From a checkpoint of a small transformer trained on Wikipedia.
Training: a variant of Muon for these matrices, 355M tokens, 5414 steps.
Each number is 128 + 24 x the weight over the matrix's rms, rounded and kept within 0 to 255. Layers, rows and columns count from 0. Numbers have three digits each.

# layer 13 MLP gate, 832x256, rms 0.345, rows 313-384, columns 192-255
080154126088170116119107113091148104096138149151118126154170143171135109133101124139091124086134131160103122132116115142093118145090154131145106088106161144146126138142105131125143127149157114
131111109107140174142144127115193071119118146138148177138152144119168072158136168143109133098109151150086155157113114107130141151126120123165157169139163062128137152117154102115105123161132129
131168139172148118159126136110122110108128157082121167142106158096119114099132146134134149169094147080121103164152166104112144148147135116114130116098145138172107108086125095122143158107135127
142119107129137174170096108151117122128123128139123102064137111105121123091118107086113124124133104130129141131121124160115098149142206079101160126106163146128141149092096124145184131133131133
130106086116149072117098143130084122116115168139113125130118150127106103132121114100154127120142080115146133187163121137178140114094112163074156113131136110119104102122134105144130073075107175
140106152092148140095091113109129080101103130125114125149088136129188147121151098136131120110095129149084140117105164116122125112142120146084147115121138104113099127151142080104140160137129127
111100086104091074166118103105141142100114118107123100162144147140113162105093114137150140130110159153175124135113128111093102080107139105155080091113156138121123118112094176137120153096105119
102136168111125151105124115130104095129097137073126149162141144111128139129135118159127099102157148131180106170133128116133104120071160125166126123115121095139158145143136160115162096103147155
130106152102154087115130139116146134143147143099108131105098149147151097093099144119105109145138129096136083111091178092106133110119157142117154128169109173127143087145136109098084128162137093
124112095116093116130141100164112161187130125061141165126112143140125157155124143165107142147099122149122097167100107120100124101076104065160139116113154140148113130166116122071112137138122115
119155103150074080175151119151140131115192152114132135138159113061124123159134070129171114152180146099120077119149095113154128141150123125076142173125148070141085071154105136155211123133128143
115151130082106105149129128125127146105151112141113157115121078109130123132132112140134102123106098124159144122170142160137081080151106090110107105133138118118135132145154108176096170138137120
136124156132132134143148148131105169128159101131129080089161172148091084094091155108136133134100115118141142129138116102120105125104144103146178165126161108097080133117145144131147117101114118
093106148128116122132148132141136127091123139125123144117144120147118146123117126145109105111151093137087152102155087127132095132110112145093120099116126088192109184105122133156123106159114121
157097134112180089086117153145086191133158111122142127139101125109115180136140112132130129137135128131101123117147156143109161150130124120114126112124167127148113093123090163139136123131148089
139131142103156128133122132105113135103095134155129131121116128133121120122161167139107086169169118144138073134148158157145092142123170157136132145133087083123160084123118100146094152128137121
140110175142145095105143121122102112135115100142114088148115137129121116105122141124122093167100164124129098108146109143130143072157095100139152092153086084140135150096107158108146113137134096
095152130127127119143121165149138120140159147155139117112144119112135145126154105212103137140128161144126125108135118088174109137117091115111140081129096146133151114127109134127105126123111137
140139136126145132105155182114145119122187136148120131123166147158150137158138110101149144154132143079104138113170143128113158132099143143140095169146109153106149138114113119155118056129117148
113119181097138119097142132119158120149123154139181104130121132132113099168145163111089105148130120142100123118098109134076135167158076156110077109111119139121123164155122117094088126148071158
089156140091145118135171101085136147158136124104122137127165104148110102139144155180134102138108164124124130125130093122082152122154162170151127134140110150141162140137199108108114125160100134
117154118142108172116121127117107172078162165134096117094138100102158114119123125124102139136131108120143127150133110157151142103143157149098127111124146108108164134098130139110134106164163124
123154142149113169127148159128134137148120128126166135115094137130110095147162134115157127156126120167128106140171137148137162157041113179107123130102155112146090103104098096134112112106159185
150146140130134096133085158172132130146106111119149115139108126115148108108152119138097106154167138091112100123130146146108147122207140169127110104132119109136162156111133153099175144099144101
169137100119136098134108120111166150156138135125098114145094087147144114118144152131162165136124152120117169157100083179128142116137147170158088143115152085075073138093126132103120163128134141
123119134106113103123128122177070159111129136169152149117129111132131108137135109096085122106090105135171115119163100120150131155153088144154153104109142109143147135085111122149156109107119142
120182141189115136149152139133139133164119140145087098097111167117122115120158115129140123164145081160124148103118140111126120113123129100122069130121091135078115143131110138161090170146160154
146136091150135100120150113087120139158098126102118141132177119137128163108133114137115171123149083153137118163121114119119162101070132100091127131123138097127098120134149142139042132108150116
108146118131153162117095126086122131135127136134122096117109096139136126110166161108135121133140095150141086103097136151072140170167164171126108074122130137134134117126117120193153117097142155
139153106105119134165117101125125132137135192097146144142122092094138149128118120167120117109123143138122132150194122096083152122106084186127103120145118160175154111109140089129142127103143099
130105171131151063133146082122101111147112119089186124125124151145126132134112140104108105147139121182134116107139104109126150173147104133143166130153159149127138128099135127107103077145129160
145108142128115131150113125145110147137143125111127106135182127166098164131092115107166094148105104076162124164141151097117146085135146102121145106143137117158146145118139125137099128138128158
111117150097136091141125133141107111107105113153130131121108118135134137113112118170130127159096131153096100127130112137142121112097093114176125124138143097136140118150130138130116127120137171
144184098132132192132129099145177090165160132130143103160126071080140124133091170109106135160113123166132121092123141153142095083165115139102132179100158113134136150153124136096174146150139150
148090110085128074133150136115118154161111097108112168183102140126140120135124120125148151142113099127142094128172161079143092098146121081080120104109127141141136122160151132120140125137137119
146160103133172142133156123100126110142128094136136087161106088100158120120116119146123158120107119115108109176111102164133128127133135122162109118113138145098129119105131148162145124166114109
053146119115148152110132125131174103136132109127146157125142144157159117124166064140146093118095146130137131127128092128114120109130142123139075171112124124163106089133136149161130093103165098
171131112103107139140122160147152113186117115115118128122103145130143153116129145144101139110115108101125123115077187091116123140142114095150140111157115133117129123051134147171190144153092088
136135088128117061119128127132132113110120140116161100173126121096126129143149157131132139111152164168139081151152114123142122170110101127136112091129140188117101128122151159113124147142144127
147152124153114094127112142148106123135142125138177149119111137122130064117118145088086098120117081135137160131124093161125127104161094157077148148100122132077130151125094136124088096149118144
113141130107088121126103142128103111120102150105107148118145084096159104135145110164123158171129103074124148127109154139114138127149129110117146160131140106128137125128121160158098126124148091
123115115176160129071147146157126133149113155084155159164100147124074096131165128154113155167152109106153160155135169111130157094166138115153061135135112082116159131177158091104126104116100095
147097135120139142113096113122136151127137108160162151126147092101084128111117094137076140165090149117143095114117123144135134120084136167162131147139152084166177107154121145142155134147121141
138145120133168149115117096147137115160110137099099103157115144113171123115122122123089144130157122141088124113137097118098100136160139117138127120134143109127116151122130128135091101095093173
110129070119134088131118117075146125115110119086166129091112079123092132134126137117132104159159162147115170136139112114129164151101195119126117147132122139159138137131164190113154120137122094
137121132128096128113164147122097091140146125179098116136105108110114137107123119163107171122151114089098126154106128108120119131072149125128090127090150134123159145134151153131153135152133166
103117099133183164165142172133141118121094159101128109127151137148114181114146147131114116109110144126097169152151146142153100138167101141117147141123150119153132129101147114135115118158108115
130137063134124079130128123102136112151125171104135103163124117094103164144137111135113127176075139129092144158111146139127155094116172115128153128092145165144159099123174152159127126132160121
182145147140149120093092144118111127141125106144123149091101129111128100143141168138162119113129124129127109124137114144137141150104164141095113121133130133083130158089120124122154096142128111
114106089104120132140130125106157105147117115106124107102142131123117085106147117093106138143146145092156144149125116167127113137108174160150066117125146094079144128139129112111138093075129140
158173141104126109153110163104166104127114151116128093118169114139063105120115108131170144104149132132147153130157072142129169150157105131121116115162115155128132147134098104126103100149147109
122157114157143125119110145128146144122104169153143129150119131110124125127132151140102134130126106102138108116130137154092097137105133147125139111185096129104137147119114128094132133117151133
134151125121108115123158128141152163095116117147100147158140112109142135124113152143106130112106145169115125108125145138109121103122122072099117155108136150176144151115111147126137156134123156
137123125134170145147130101103137131133136104144174121129133150156131141145114107103087128127129093138081120139167141141103144071082117146133132091056103130153089111144125118124121147105103121
107107100104102140134132128141166129146143108097129113127157125145163154132093118160097122118161130098119139141132162107133092138115139152096151122137165152110137136173110129113128144144171163
099140157155150111103120147126131140130173150114143125124163116091146164121133125148111122155149139106175113076156133068113144131122144114144122145103121157085118126101149143201127126162146169
153111134148113094104109151110150147119148118145130112156121097123108092144124119062098101114125101135091145147162115114131127153156143117119126133136136148139073105142141154139123137192104149
096141093122157139187165144119137121152101079123066134112136093151133084083113135135166123154108107102129139125150146142140160135144117119103087104138078114163120140088086113100127097130107121
104112187096145171097124148102084158104136142121130121159129133152094138167145105157122151151092123117112120099142119102107149153119136109125099118123181144154137096074103121116127126136135138
136165159127142101123141150173130104202113105121133158143119150159134124119122135153125132130114145126101102127075133110111132101148139082126155176130117106127109126123109119135094104157090136
140140107123167142141108140105122111122144137139131130139153166135099120127141095159134097072128111138143132119139167109100154133069136125100158126161112097125142132098098103140109086142159126
103136080136120137118115136103132086126172120130103140110113132140143183136096144104111155129138125128131103120139131133155158125135125121098122131157121097156103082148114137129148126114098137
166110163111149129105118091090094157092139139108156092091077107138122081179151101130092176151135157160116119087120142094108124114111131178119141081141132137157155131124178142144122130152158095
096112132121108150125136142129170130161150110132130161155127130122110113123100112109121111134138180108129105104152132137101132151141138122115148156094128093109142144143119117121126135126136139
109139131166142115113090126140122145134161153159117124115161169117126113157081139110174122103142131064140118117147166140095139160122125103133152099148083120141153156108190101117142134133148134
091128152125092177150111165086090114159161117144133123118146162111090117102157123099119178168121145142155147148130168081116104097129116096163184119121139128099182113138088117117149134108171125
102149124126120057133128134092106086127139087095141087126136128121134136107132115136145130127121114121149107083108131114110131164121099119150154120094130117083098103123086144153139118125141130
147134120104120151109099148119154123125101144160130090130100159176134116152114147138166131104157117123092121124111149161138133131142132131106108132123135140112100166112155132138142151119133133
122145099131116093108105156129136127139112166119140157184120120120158122104145147105156116127124109104147138134204136087129115151168127097109076139137133143100129150131112106143149144124110142
162116114122119100099129107076102098104155078106162121119116108167129085145095153150117123113115179124096132091130135142145153133160142142143136123129167139114135121064166132127086075121104152
129079120119121139159138139065118067094089120168116072146175128142140122121147140158155135120124144178078125103133124139129165093099107131153130168123130128127109120071105145108181135124078162
135069115102110114120129087066118162108111162148153165085176146129098087136140104143136123152092135138178156147154098133136150180105162143149108102152133094124114162128100114108138081094130112
# layer 13 MLP up, 832x256, rms 0.371, rows 313-383, columns 192-255
120159108109135148110125090112108131148125117125121125104153118176134136100092122162103126141160122118126153133086105139154105143135130142133144134125149127158136146152117118114153142156144134
161131104071108086151156114125091159110120085132086084152166145124150135135124126114136123121164078127111092138150144123119119164126132119087119125108120098114110119097139092132124111131167122
158143157128130139132107169105158128132137115150116131133133137160135124114117081142127120117116114156090173123152107113172115105094088132151114106093130122101130148146110135124127129188080099
116135168148105095153128159095145154167099133125122116174162124143131124150145182111161152148091100105071130170126149091131106159084109116120116133134072088136126108146135129137098135126142115
134106133141113078165167117132112109111116086104145122134137091145108126151106108115100163115115094111117158129129143132104108112150122079131166109088137144118090142128109131093141133109167117
167172126127081095152129154149109128096145130159149110149129090167162071132103145081083136165123124115121103136116161120133133122135135096139129118166081072118108124110105128126140130136143153
104119116141101071108123143151145144118118111150163167149133109095116198124133161108120121099154174107165131148071123100112134186104122145160118104116135142137101098162119124157135138166120113
109147150165109100108123124106113124132178139156136086134088189148125150146141144098153088175091134150147149141150148112110119182124148140118112174143147097153162127108144117127094147133131108
135118158126146112119098100083071148130093107173145139091149127133093106124121151146131139140092127133102120084097157127147137119145151145079114121127138182111098149090126162117149126136129142
116138134149144111134171138109089159122135120083123107135113114082100117115154117139092161099124062123120185118063123100107151108159066092150155132160138113109101149135166110144160130139183161
157100198135117195086100137136151160162091126107189115084129161163146084126119147119066123086085133118141118114106160124083127185124144155123128116113118148109121122114134132129118115072108120
086138140136107083113133202108104083108144092153141142127154129134117124132160147117081119172113107129138115124184126134120125113120138074157139113147131148125099103142095137134100108115142121
076127113152127079129113123179136105106119103136155139139129173138108096126084109151144096123098139145104121162112147131126185108144157087132142144127112137112138158144118183132149098142160122
120103150100144091143098115082140150132106083129125095131097167110135102103137143151120095189152131107160135145157108127149119126120122081148127117119121117124146162132113116135120118113080124
123126124097158079129138124127148130141137146100151172149138124146147152163099105107181106135159110136091153145140147129090139134124130103137123092137129081100161153110135113118058147126117094
119122109120117139107108140120110104110129103104191134144171142134099125103117169159144106101181108114134122068130147159153134128126136127138160099137145099126113104106141095133179128134117145
164126127138132170148130109116111144140161098110181119137127127114076122108165134139134132191110129087163139144101172116138092153109112184158147156154130133123152134121131117149141173133126162
128124112150138114133099106163184107172109197100157166124121117114139143127176093180112132146103109130136110164162154128146117160152143125177148105109156127121104080116153138158140098125140142
133141103146099138097146180128093124112164132139109181107162077091125134147144159121111118169166127115119121112148130123153167138133138160084138136119112128143125149110117153134132107115154129
157152144156130092075102141128154153133135159168110148121122137130105170125173121125147141097099159137093138150155138127094128156119115116132129162126094154082155141109126106128094120140120123
130095081106101160071169118126121107172162100116173131124125109102112093140120108097137142107104139078155098167130150114110155144133188144126078096120104160133115132130127113129089134141112139
090159103117127087123124126143074114161116120123105152140158133109138139168095125132154166128107122131109142129152085106121148145138140123124144126143107146148118108090087122138103132135092144
143123102103104108116170137132105149066144109116110118147137129106106112105102148089124143151132133131171146157142131130086139106165107127082093139127110166119119090150101106118118093125118145
134190167133114118130133150118109119162116122125158173148124153135143125115135141068092096144091112131124090150138180190109143125144099164108176153162114115184130115147140110130110148126102133
170100127143152098139119126129109130139126118069106138149113128128137120118116137167160121089152159125161109084158149158118165163128129105131136160147126134119193157143133123103113101122104143
093143172117159122167156130149120111171094126112095158145148135123133159169092117111121159161157112152118107160120132124148134121145114152112150105143157155129091137111117154120122128140126109
105095119075119152137127116155133152139121166118136124165131099112140135101105080173140159090126150141120079106112132133119088186139123112081112143139147129167155164126140091120150136107117121
142155116101134090143078161129163111151114134144112114122116109131143168122158111117123146152101148128135152088168115130109151186129170131119143100180095147138137137108093167106134134115153088
141098126124150127133116161116116158086093098114135113102137195151114107151118172168154144150099099133104083123129151107136122109057116136108143185114123100155138112130102122102124102109140155
152108116135145129121130143126132126163132117197139101117139108177105150149132098112164091091101155140103168096152106123144104135165112109135139144129143105136153108112149110137124103107132118
133140176140147105148126125108129154085129126127126152094148160132100104143145122120164144130109110166091104081125125098137131141131140157131129143160142142130132144110179164152114103162117145
134098145179132147137111138098150102142151176155133140129149121109144095166102118124103093125129087148133091104127080091115123127078118109119143138129127138120150130192130096148098105146112154
127100135077190128124142099156118148115101144123101159157158106094131122123150124111169099147108124176168109143139151127101095141121189144179138156119159128140135163130130115123164098112143162
111085136123138091133147132140108138087119143089078164109132157153134113125146114151140109041137117076083147136133135119103148182104140104133135103130097137144149115132127121166107093110099144
144151129128105184176126127131136116070178142140144094127144127100126120133136150128104113097121113120115169099132115161135134136146151173152139104102123099094091164112121076123109145150106180
141128085101116140136133162134166108129131180140134125105130111106128125119113146091167087124141133142151139089125160126132119167097079128138101135152105162110148158151171115125123122154087157
136147129139153131130092107122126107151140148121134125117120139156140141135141101118098116107120149143110145162142057126146107140094159175108116138118136143136113097124127111114131142117141116
130152146158163167123136094146164195133128089124128148121161142181143122134078143126111133101104125117132096140117112096128126099138108155108099165108098111108106137124149112099145117148169107
154132179100152136162121146109131110125109187112106157116102137130120102177129114156126133148134142124101094112113115105113113173108098096099141087127120138132147133133100088151116129130143137
128103088132080119125121140183107110116122127162134096115144160122148145102127122134100139162159141134151111120115135106119163133133181120130117119129108120132100126108103096135139141114111109
114117130143126140112099158130142138079149127162170155143121134136139147133127169153136121122105148177141128148150098116132148131139126145133105102077095172142169094137148107154116157123121116
115116120172110139080098129132092100156131144076092208132110111167116119121113131151166099109118081093161121158116144067149144110147137119145087114197107143110117145126113111122133129089059121
160108066123086137144146140115102176099113087123205132159130119168155132111134099145111156166117133124156100148133111154106102130137117133141173102153154126177143136147120090147121098132156121
088080124164126154137127112116121106158158160120143110136111141114122097174137118117166145132173099167139179113123122132122090111132126134070150142132103127175145159149135180160101136116183119
106139102172140147145115147144148127124122148119157158079147116137096112161159145172152124154132146172116101138153163126105171145121166131106115166147119127136135098099126149107149161092122173
127070141147139134151103096129113160107123167110102178105133121093096139131119127117138092150119175143113108104143106182102174125144152119126129133130128116149100139147159152169100138095129126
133137097155148115073117149107097083111134150163096119101134109119110140152151149108102111128056175132148115147103159123130141110164129133110118147110134175146098097134138127120125174144151134
126091128148157129088130101093188141138118120144184108140117134130124142155137138092189153106132136169114122104089118133094134128093140146144107129111182144122136120119151154154113113136140132
113154127117111114163171123143124113117131127161111119093142120106131142157167112091159161150135140119114141140136153119105139144111136156115132147141121163126117064109177089137112146105183112
166100109121096133110132112134184124120134109136149167119126164188073120130101149104140163169110126112124161163147124128103099127149160083158108113149152123083107135165142106110136094111178200
143122138156131082152125089104142094123133162113123147103115117106092135164145116122129099133168163113111097129130106093095174110102140123112119122128109169122104155130156111133112111173118118
083155112156136121134135112118095121130139106166088154157130158142120085116122152171182136101146097091180120144146135117162130137135135100132155153135110111149141091124150144101127153157139080
120111141152112107111127124196105136150151165112088162160098087145087206125104114077128106131104135125168106137121134127167075162119125126101145110101137117122152102095091137115149114143135160
109104115128129142139148138104108110154143136166124147105159162107158110154143109122089126143129135110101137131163132121110125086162144130102131105100125156124137163124135140118149146100126158
106069086136105147148125093180146093092117092137134134163124107138139134075162143157133131105117153088133173159087137148117110110142124133175124139150141148105141122146115174140103129146162101
113145088116160088115139115074144157118136139150174162137152105120093161136078122123168125138135112121138126118115083101119116136113150115136144142086151121097123150135135140144116140157143063
107130123119097135123133181136097128103083144101125143126145104140114099146144131179125129055086175098092128132154117141098143145111147136123176103142138115151126137143160112125095139122120130
110153091142145158099134144114112174154155133167143135129079122134125159151147119138162128137099082163130133117103114123105102143115144148132115125148111146089109150104123089064108155147079097
123134141169167134110119095138131111097165114073106137154152138145129099111123129103129098095105125122120113130172130149140134133145132105115118125142141122105143134127105122130145129142121140
149145105092091102110128162179081146098156109105148119156147129135120118106132151170098122100130131138135133117132089095136118160121095103143162140111161132119136054118116142124106117118132127
107176149149096139123149119128106157154102130144083159110131115107147126127102152159100158125125088149115138141094132139087136116093111109184134119116114136108128159151122129131121154095144128
086142082099111111126107137140116108156109121130155182148096153133127119141106118082173110133125144139114140136132100115134123161138133155138095151137137145152111170113139111126111161126149123
090126142176072149131115098112132121159073133094092133107171115098143111141115127128075107150127089165118084169144119143123141093136158184108110081123119067093153106174142186123106129127112090
121126122105136102145123110119100135116145143154132122137138155158081154128140138128119113128121110142137147150114136098161148084107117147153092125142133157138092110121132097144166164143173153
140125138144142119158156140127139173129107132137183119139127141130120125074101133085117117130110123167131114130129109118159137125144130113098095120121138128127116075139138151132112149158152087
147121142136139121166139118155150130112116138096115123122126141144085117120108161124122111122158116114131100116161060139140113145117065120111110137129096162159098122097157130117136140163135157
120133092118126139122119106119131140093093080112072063101110128159125152129118162114135150124086147127087082114140106198064095090133173124106143107122076140098124125139136111101099127123128107
124152091100130130150158116150082114129112103104100170096162142125132137121145101115111153149112116117092083137070122129127131110147149109096127178126172133149138143135122148121115127182128087
136172145093127182108081122128134159148167131167104101145124145148143137117170087132128104128141182148098108129133132142121151134112070153083101111145156108133110124134120117106153082141114107
119126149128168157141154105126117138117167146130119127125109149159124107140155133125109109166109113101134148110128070094123113137111148118118129087109155130101116129153152127132116157109151095
095136182108181163123098122112148163108102137084111122126105146151156122162143094065172153092068128079146105130128113137082094128161154158103134138152098121140144078154112099106136139121155116
# layer 13 MLP down (transposed), 832x256, rms 0.343, rows 313-383, columns 192-255
115152120137094099106245115132146177140116125103128154167129102114125137172129131163120141148115113117106148119092154133162131125104149144110156146103148121129112130094157100135114101046099124
115164120096120136082091093127121165118116075141125144149179088136136153086090137120154102133105171140121152079144151104147144126142151092133114125129119133161155168150124132117129108138153095
128136099082137140091103147180127136117147135148157068135085122141125104151169113124151096149158083113141114141139128126111108143159119161122136163126118094153149107131094141176128097115148082
137189116177116107111108104119105100150124119091124160118171116161157142065110138090138150114116110125136128164127143158096122124138110150141112119128124122079119165120146124125150114118136130
129116127145123063109171138094090143108113109140151119114124140153127111160098127108158162128133119136100153138108136129126115138147149126123132128145127159098134113090134126099140097171162136
133142121111174133179148153187143156144146128098169140151135081164113145092158183152145150131183153117119125132092146170139178116119148144132134094139109107130149142117108107147117077123165150
124150112114107078137122119110107141155127158120140139145122208166110136115122135117174096103095131149154092119157116109119098145131137096118099092173145158183102137106100182130135120121167135
124148132103110135111058126113108087151140144170173117172125143148172152154090126095153049135077083111115140113137172078132155143122147117104140104128112116117105129114156137138094145163110129
089098148115121127146135136122120157157131131150157118100106119149116125139130151117148103108117110110116140144098149092131149131107085132141134119120101160109114127101127146137153119132106093
105120171139147160127136186170130156106136136136142146128082117097102131115171130164108116148138091114132174160120153118138132129110130087116141092138129105132112144134149121135137094094067096
118130146132128167123116096162107123154119121122106135140162129138153133135144098150143135156084140115151129082143137140145124120145112181123121088156090161088150157126154116136106122105175130
126104135145113090095133145198090124164107140125130129153105154140097147084151104106104131099131182150154182146114115137164127129144122141158158130123116112089097097119137132147153138076126124
083102095160157106105144101143174107174135087175180194163167102083137183130123150116109100156113098120137126150130139149086143139144131155099140103146119114105120164163152128156139082122118154
130120141140132143138165137113139136136100169128124081135125130092137113159101132139121134130163149137164141137197135140105107166184135150148131103162119122186148122114152130125164144145077079
134114132126160140107165149141218126111127101122104144165112144130140116098187089121149149174123115140096146175118175144064111120116160158112107167146131147094164121120107119129130113119112118
130147110091144164108136105151151115112104152173131117146131095149126127128076183094124118144141107100071135123147129156087127140138139160166182087113117106142153135149105067124130170136126163
130143123117140154111157081130136164154148148156152089098160121143133159128120105100148126163123145163113104092139136125130099125121072151122162127128096133125118128108082127132146137092134140
145170144114106119142228142135150130135098078143120119139166091117153114114120138163155117086132142137111161136157110104111139144109147135144149160161118147116121117137098150103153162104150148
109112114184121141127148123097103164138166136084102153108164139147090149154130141095121140088156110101106159107100130122163088148132145115161134108120122101140171128164096147180152170127160085
121136108133135128132121113127089099127127124148139107120140140144156181109093125100206158110154092105125088120133116098127128126148135141139096101126147141173151114142129131138108128108095086
138145119110131120137152137180151115150100112123164158100086141156135151114099148105124107123161162133127122155156144130137088145167123113125145125113151133148109118136108174130102096139092113
123109103117101147149130154135110148104101130121175089101124178146097159137145187115111158146123173114100081141150119173123127096167148173156131141116106141163131107153133136128155129127112120
166146098164142112117134139147131150122103094148089185122136142090105094128121178042146159087141154141156115135108114136203158133119118116078129131121128119116130141121091137112124137143142106
166122148083143128150152124140140082166120107104085114110131128137165140118135163142148113124079130122110113107099112096130163168073120093097139099142132139150156150090116079142076111123126147
120103102120104099117115137157142116134083166090126122140104068149101130141131118146074111153130152121150135149154098140110064095124181082143081114100148138165120126120109091128104142084098128
103105142126119122161123087140131104145125114074099130133107100133117145135109131172190130120185175149144137129144150125137121120117180164131139123120130137101126131163113118134133112151126097
159097116133140133129097147128129135158117141086111170166095105118128083058147099146111126123137122108148139156120121085146113107142146177099124131128133152153112130140115135092114127122202137
120115117113145140163118110177133108133153147144147112118146133136137101080138121133144152135111134091153112111185099122090080086132120130126160057151137146169161139181115123094196120126119138
138121129118135123107150164172158166089132134121128155139130129174087164116109179154122153126094096116121149119132128150148118128122125101118149080102118144144082128131144123126108133100155112
189143124110126090119093099134122087150136112147169120110126136108105172156098117096146100106109123116102089131119118182123138135171131086128153143143138112124103100115110145138147142138134074
190128140122155096157164180106090130147138143115136147086156144098138129127116157128120088138142111171133093091170158086129138127142145148154094178136142123097100109189120116131093111098117126
181095120078120107129159130070139150103133094140128165150151154112111114122069122131161162099124100140138118137098127166145114135121098129160099110117109195101138118121108105124165106128176154
082125187123160142144231114141130108129118121134093149157147060055102128161103168108139173114089062105117117115156092135156132116075151124161111109077153111165155123168177126103159084072096127
163142124124107140112174120112122120141108102135113131119153120101115142108153145089134128135120122117169110078127123113135162138103113134137111137118151128136140140105117123114081103139096126
115178114108127135153101131128115083150134137114107124104140080149183124128164145119127125117150160128124117096117122107135123176170119115135136154124141121110136144087158159123095125140123117
157107163145097169089061135160167121150092156141149089113122112162148105153102134144155125107161130123101168136139175129125120163089147124110150131115110148158134121083102142140120118122115139
106149147132149120134155081102139139130157133122151125153156132115132168099117129117162079115104153097117143128142112162096110120152098103115124182101149139134145133082132127154144132108150153
131130118147121150138110168107106135129094142118177124150129134145151170137124118146106114105105144118143112173148088121120141086099119121144165113112134150129112121114165096102131121178120138
110088138149144103128073173121095124125142149116146135105091150147136148138109145153123143161122113130126135117154156127101076158146131138122133128127112135112121136164111140135167132148108151
096125137154171152115000117137112120168085133133122130112133108105166140126133158119111107142122186157090164094119121144104156123130129107153117116136103117148152108140133154118127133131143150
126147086085120138118033108136141100130124157165156184159096118107146099086119120133122114124121145108127154147122099106095093147116148080160127134116147119133108152127096113147153116141120104
123133086161117129140132109111112115082138138097109120092107143102101122161098133120139141129173123099184126090155137105111170115097133106143093165167103137126120155091130107156138145140122115
161123127108095115122185142184158159127128146130152151132111158082101165110157135147106133102103127142141119085143148143134138117086143127148140118174097141135120063124155145156133146169096170
088107138110130167172071111120113075092096133148108185100119127105138123157119129130146085134138103167132134140140106148112110087143151090099091126182095149164105149090149157112122121127140161
153120092102131121132161142149138074097133162134097125123095079100156143092139129136111140134159135132147101101118143111129128140118167103104123126117119119105142148100174177121131105135124110
131129163134132115132108116150106179118168140114125146135098128134118133130132143132107089136109161114100077146211154146136130135136137103144161096126119107112130125124150135164169141161111129
131135121113115137129125089105127150138168111150117113154114085102110143145109127150139151145124096099115110116175154157091142113098139106110097175094104125112087074130129128124118120134111164
102153107152114147149103166117102112133093141139170130170127151106132125140124130095164125178161088152145118134096141132120130150103113108182165099160145110124125148163122150093104127113117094
114145123114154120114211128117097128108153125134134122100155139129128156124159128148117108134113128126129175152100144151092103115163127116095152110123107113109090102118117137105178132085160104
095086167125124118122116134139143101143126142183128132140107159177113134121125127112120126137118124118086129122108106132158122120161110108116105110071115113078110116185136165088154146100172131
186117151118140113120132132133154130140167124100108140112134094188078084133137153094103149118155144130135096098117099110100122130141133093093114092143074119125120127129139127116161162182151113
091117138173107162145167128147099112152116120134103149139110114100142141098138116100116113125114146121118092115126170136150111093152166129125149166111088181120145138147137153139104136129143148
140131098108148131125096133107131131110141110122138109097090141177122085146107140158122164158107120116136126101121121158204098119145133125129113110088082161059113142116146117151195095123118128
148212150131132097102115163106144138128166108126136102182159125107109154146138135094122127150131141097135151056101074155138114089113150099142137148139102126118130101123131115132119124132097110
134072102155092118180161182150096106167124156095137128134115136168107164066119165130104113082110142145101179110109131121137137142078119102122164138122109128129107133144101098170146101125172121
146171137146114121126118095127186138134136121162140117141144127151165178101116085178099112163110153114162152094104099111092128140113110117151107137134090106113074208160099156137122150080123136
087087091154130149098117102121155095114133118133145171119154111116143134135139125067129086161122136142158077125122097104153129150131144158099132108125176169067110130122115109155107111144160151
128135113143160083179174170133147171134200111127142125097131083101112096140140140136155122130149143165119133146138141127092140112140130136145113096138129161130113124118145136094098110123125062
104112154093132100134111112134115136123106102106132141125114148177147126138093151073150118189174119122123122129142109136170145084078093129126113123129126088108117114099096126179140132102124107
111135129124130088142163122136126155162097167140125142123095143141103160109071122084092118092147147135108121085136129109124124139143135093128119095113153154153093110086082113156123133121111153
123087143112081154112138126104175124108089143142087122157150132133083131150098141130117110106160138121136130147068110142107109117149110134130152142122154145122116156121133058132108123123089122
157169158120135118124155160109127153153124143174150129117094128145153153144167121117120127143144142150121121141126156146175125134108099118154124116115113132120144146127101093153130168086145100
151129130167096141125125140133161096130151146121091148148133118118138105128153084109120151123088137126132094111152094099085137133176142113153134123170113124129175141147137121121133150119185121
126120160070183122152028162131111145081188124146131103141113149115115129122141140131139105151140160104131136156148119172157142105119172140168109112097101147130117111170118132122141103136133087
167150106164138088153174158160145107137089121080124099162112166162125154098184117137145141095090157130135100112146079136117118127134138102084106156122127061179135155138122136141161162097159145
092130122164138143130088098179142095138126112144109102123141150116132109084131141132141142103126121119135131184122078129094156138158125148144136121092098123157142148159159131153134123138109127
148135168111104147142148157148177113143119103133162149142132150137113089115117122121129132082158108133143138130158133129129146121158115118130157118128158127133136104114101137094110118108123156
118140112157118130084092095142122173149084152085149130103114098121117176139101152115168147154129153102144168160137151123138118112113084075151109100128106129104179106100148111146112087127167179
141161157114106135086152130083151101152157148123116101153111118116154140098144095115149114102121106168099152147157104159120137141121106142116095102083097141083128106174128150097093094152070130
136084103134152136123123153113116145108155146140103119090130111137102111109127149088143082148118116121084140166131106122097139074135117114137125175136159123163151178097130064208131125099137125
106131165128171115140108104143116163156118133140150094159097153145153139135147131056118104129115130080156118126196117138153107130140125177116125127099102147087187108126132129108119138123118146